config.toml
n_layer = 10
d_model = 256
n_head = 4
n_kv_head = 4
head_dim = 64
d_mlp = 2048
vocab_size = 2189
activation = "tanh_gelu"
norm = "layernorm"
norm_place = "pre"
norm_eps = 1e-05
positions = "learned"
qk_norm = false
attn_scale = 0.125
bias = "all"
tie_embeddings = true
parallel_block = false
init = "normal"
init_std_qkv = 0.0312
init_std_o = 0.00697
init_std_up = 0.0312
init_std_down = 0.00697
optimizer = "muon_variant"
lr = 0.00205
lr_mult_o = 1.5
lr_mult_down = 2.0
lr_head = 0.0144
warmup_steps = 200
schedule = "wsd"
decay_fraction = 1.0
decay_shape = "linear"
final_lr_fraction = 0.0
batch_tokens = 131072
seq_len = 512
doc_mask = true
train_tokens = 904100000
steps = 6898
dataset = "wikipedia_en"
Each number is 128 + 24 x the weight over the matrix's rms, rounded and kept within 0 to 255. Layers, rows and columns count from 0. Numbers have three digits each.

# up: layer 4 MLP up, 2048x256, rms 0.0826, rows 110-120, columns 128-255
# down: layer 4 MLP down (transposed), 2048x256, rms 0.145, rows 110-119, columns 128-255
up110:168098157132116110128135105149155108162151145106124090140094140150091097136131133141121134125090078091108146118135150116139155134110160150141123180109129136126126154106113172094123084093136113109133114133161138101142155101120160091155122158082146135102129140111139093134164124163153142140148169150121145125118165168144127110132072141159116154108095143126145155126151149166162169123140
down110:128122132155123096167116103095111128116115097139188122086088084111134119081127123122108128137121122178165126144189101122149140143115101141144183144188149131133115079105138166077156131133187119110125126143106087175175123133136167172140103082121118145081086167093141095136131088143104135138132136109087148066094099129103126142172136148130157152117136155133102125099114125115163136145127
up111:120115167169093114146141116131127068145146106134140142135150118143080066120115104177195164077115116140119168127148173090103152120133111078145144136122150104125146097120152151113126114112128083163129138150134117120128172139216139167109134108110109137119104131058163128144114150153139105127147120146177143146119116136139137148144106162154105131116128141133162110117143148095126116157149
down111:114089131105123163138101133110117102139126111105102123171147112096100152098126177108156133111124117111154162104142100080146108111091116112110150105128106130125079152140148163151103147090149150122134166147131160134095163106107123138154144103153102107117167130149140096124130138102144166162150140139152108133131103126131109122109145070136107126112148109112159128095107110142160126057147
up112:106127146169145167115102130098161134098125107164146134120133117136101104122150112140097168146185105126118141171137131096133116090149163175114127144137107127140150126124156171054118121144167148135128090130120109134075121145154088121138139087093128144131145148089088148150152145119144141100086117139143112121107101103113115082143107140112095120157114083100110132141103152126186101113148
down112:110127174116141141127140143113105142101141134072109160130072107171115100119144109107190140139158125111118137113126132176121116117108122155103156105132126114116151125137123139086140100121111145128144140097077112117149169116083137140103143138143113121139125120157142181150138128133112106088139111139118139140150131156109102144153170107143146158130126152158108097135132102170109138140073
up113:078112173141104146139146141174082157138099136165097139122130124151107115108127169122114161101141133120134121173100135112175118124087096124132124132106115191165128103138082095170159131145162163099154138114133142102171142091132158136147129140152126135127165156121103138086126168126149128133151106154129178154095134143162089161084101134137135124160125100141097160113112114103170113126139
down113:093170118138141157099087174142121107103144117160146090121124140110103124155165109126148126178119135126155165106137126118102115101193145151111148082116158151075076168086136156151145137119114118107086173134120140144115118127116117123100075111136123106089196122118103157117147112125112153082128163105118100128098137119150155099134145139157112113127162144147156098121185118177111084089108
up114:110098158145138092142102127118122160158181148104141126130108119151130140128180096134134111124125124110108085140102099148169094124137105142118097181157118111150110142110100155109140126103135146129115097131125086157117142127171161102143127131138172164127110132095138119105138121137156102082113112166151118132144079141110128140133125157103113140129136080114113120166158099110140123149153
down114:144088126101121165126169148119099134100107142154103124171141152092142160116151138114173120108089119130167113169152108099150089139074164111112141130113154172155118137163106165113104141094135161135132122126176154157165117120157089115129186149124133082133145162178109150143100138127127084145123155098095095115115126168149151110117090128121150093132130101130119127127114115161109138108120
up115:101120115077128158145101103153112136108155142149099085144119127140167125132142090094138175139126117106145144125093075140077148126115111096139100146099166107139143143152160182100131152133121133116113129116176137143153093129133149082099133118140173124127130130124135130123122132137149101102115182124115119152161119150130116159094136134061139135123139119117109135099126120096121158145145
down115:132113122136120104082134167108159153142054138126164148130168124106163103082074140125104117076123124155140148124147143103128103117116139150164143120116082126140115152136129107126143110129104129130182100150127163096129148148136096116131138127116107125126101118169137151141148110118125128129151112127146118126109134127100147148130149181146138170131148128153112125127125113122105129157136
up116:172147142173135154149091112102068122097150154158144104116110098113125107153134104155134083112156105092165138083113165100110130091089139152105175110137130113145126142152161146150096127143120121118139126131122134086085083109102161140118121132152137122131121127129093083117077128159123111132161109172139149131133133150121138091153115119116178157137090097086140170097112121147111138110119
down116:130156119142125123073145159068128116094161107080153156134105149136133144104119089135121095112124140115093133112116094118121150116185120080124154124135153130147160094112126147138127144115132106136115149158101151111096161134133129144139129164119071152135127152102154120133133133118150088136126106106150121134174193117161143122150128125158162094143070175128091120107142121118152096162118
up117:144129124125117152102138160200155111121144111114122089161120089124081106098146159125114134135109136133136115137166151120113140122131120139105096184159128126181173122200115143133131109098108157116114102119139103153129119129114144114151113139128129153172127135098109120140060106105140159098171136143128080127102136124125133148113106151181113160160154140154131178103104117104105096136164
down117:161137142126127128145113101111126129126131154130142135166148118158149171119091121109108135052102130180099158119137144152133146116145119094143118141146126126083131112135136138146104134098134130149089104138095120129149148148092127099163127158160112136111105127125116147131090134138136143132121104100154071146173146158116145137165134150079137104109151111127092116135099129109177101125132
up118:135128158146088093121182108100138130097109111152093108179112127149123134163086164137093153131093085082126114140116125183113153166138134130126138085177141102141145084149132160109148156134109119089103118136152125126086129167110126131160113133082129145164160103125150137148135083112142131121140151134117132130109125136127120152129119122121150115162106126117153148155093127104145092158143
down118:101088132117115168108154131173121152121119129132125097105116122134161152151072066133153167109165121136113102169138119121144097159119138088127126115108102111144119131118144156141123110129089084163126117112098158125127126087160066125171135074140148150159104131122143121110120140170123105102143125108131146119104102140178127106127165178161106120098156102112107085140137124131121119123188
up119:167118098148136166075121088096113146097079097106134155111127123122142139119141131124173099092117172135152122125117149153175135142123161156111124108152130136145157082139133068161102170099168145115159107125102105088130096172116136114159063139151143070105137116145153095143133118184112117099117165165146120155164109120102073132098094123115120114110125105113117108098143122135117098157152
down119:091158090128133121087123159085108144167172155095140124100117086083152088103093184094164129139111144121152167149158147160125141131063089096164140179144062107174131183146133100111078161126150119115110108164164129115137162145136147129097133097134141131137102187072177126138141135120120138160105154109154129144157126131143095174128085163128112101107119094131113118180120121150137191157152
up120:120155133129097149095180143130113088121137144096180154108146170131103132136126157122119145135130099144113121140112147122186107150115145162128119110112147070074146167119043121136124109098140092138125139106124166131066112126138140141155161121091138157120117134113096134129138158160159081149124153131144121128132102132124078103139098116142118134116119101125134134119105157156155115118153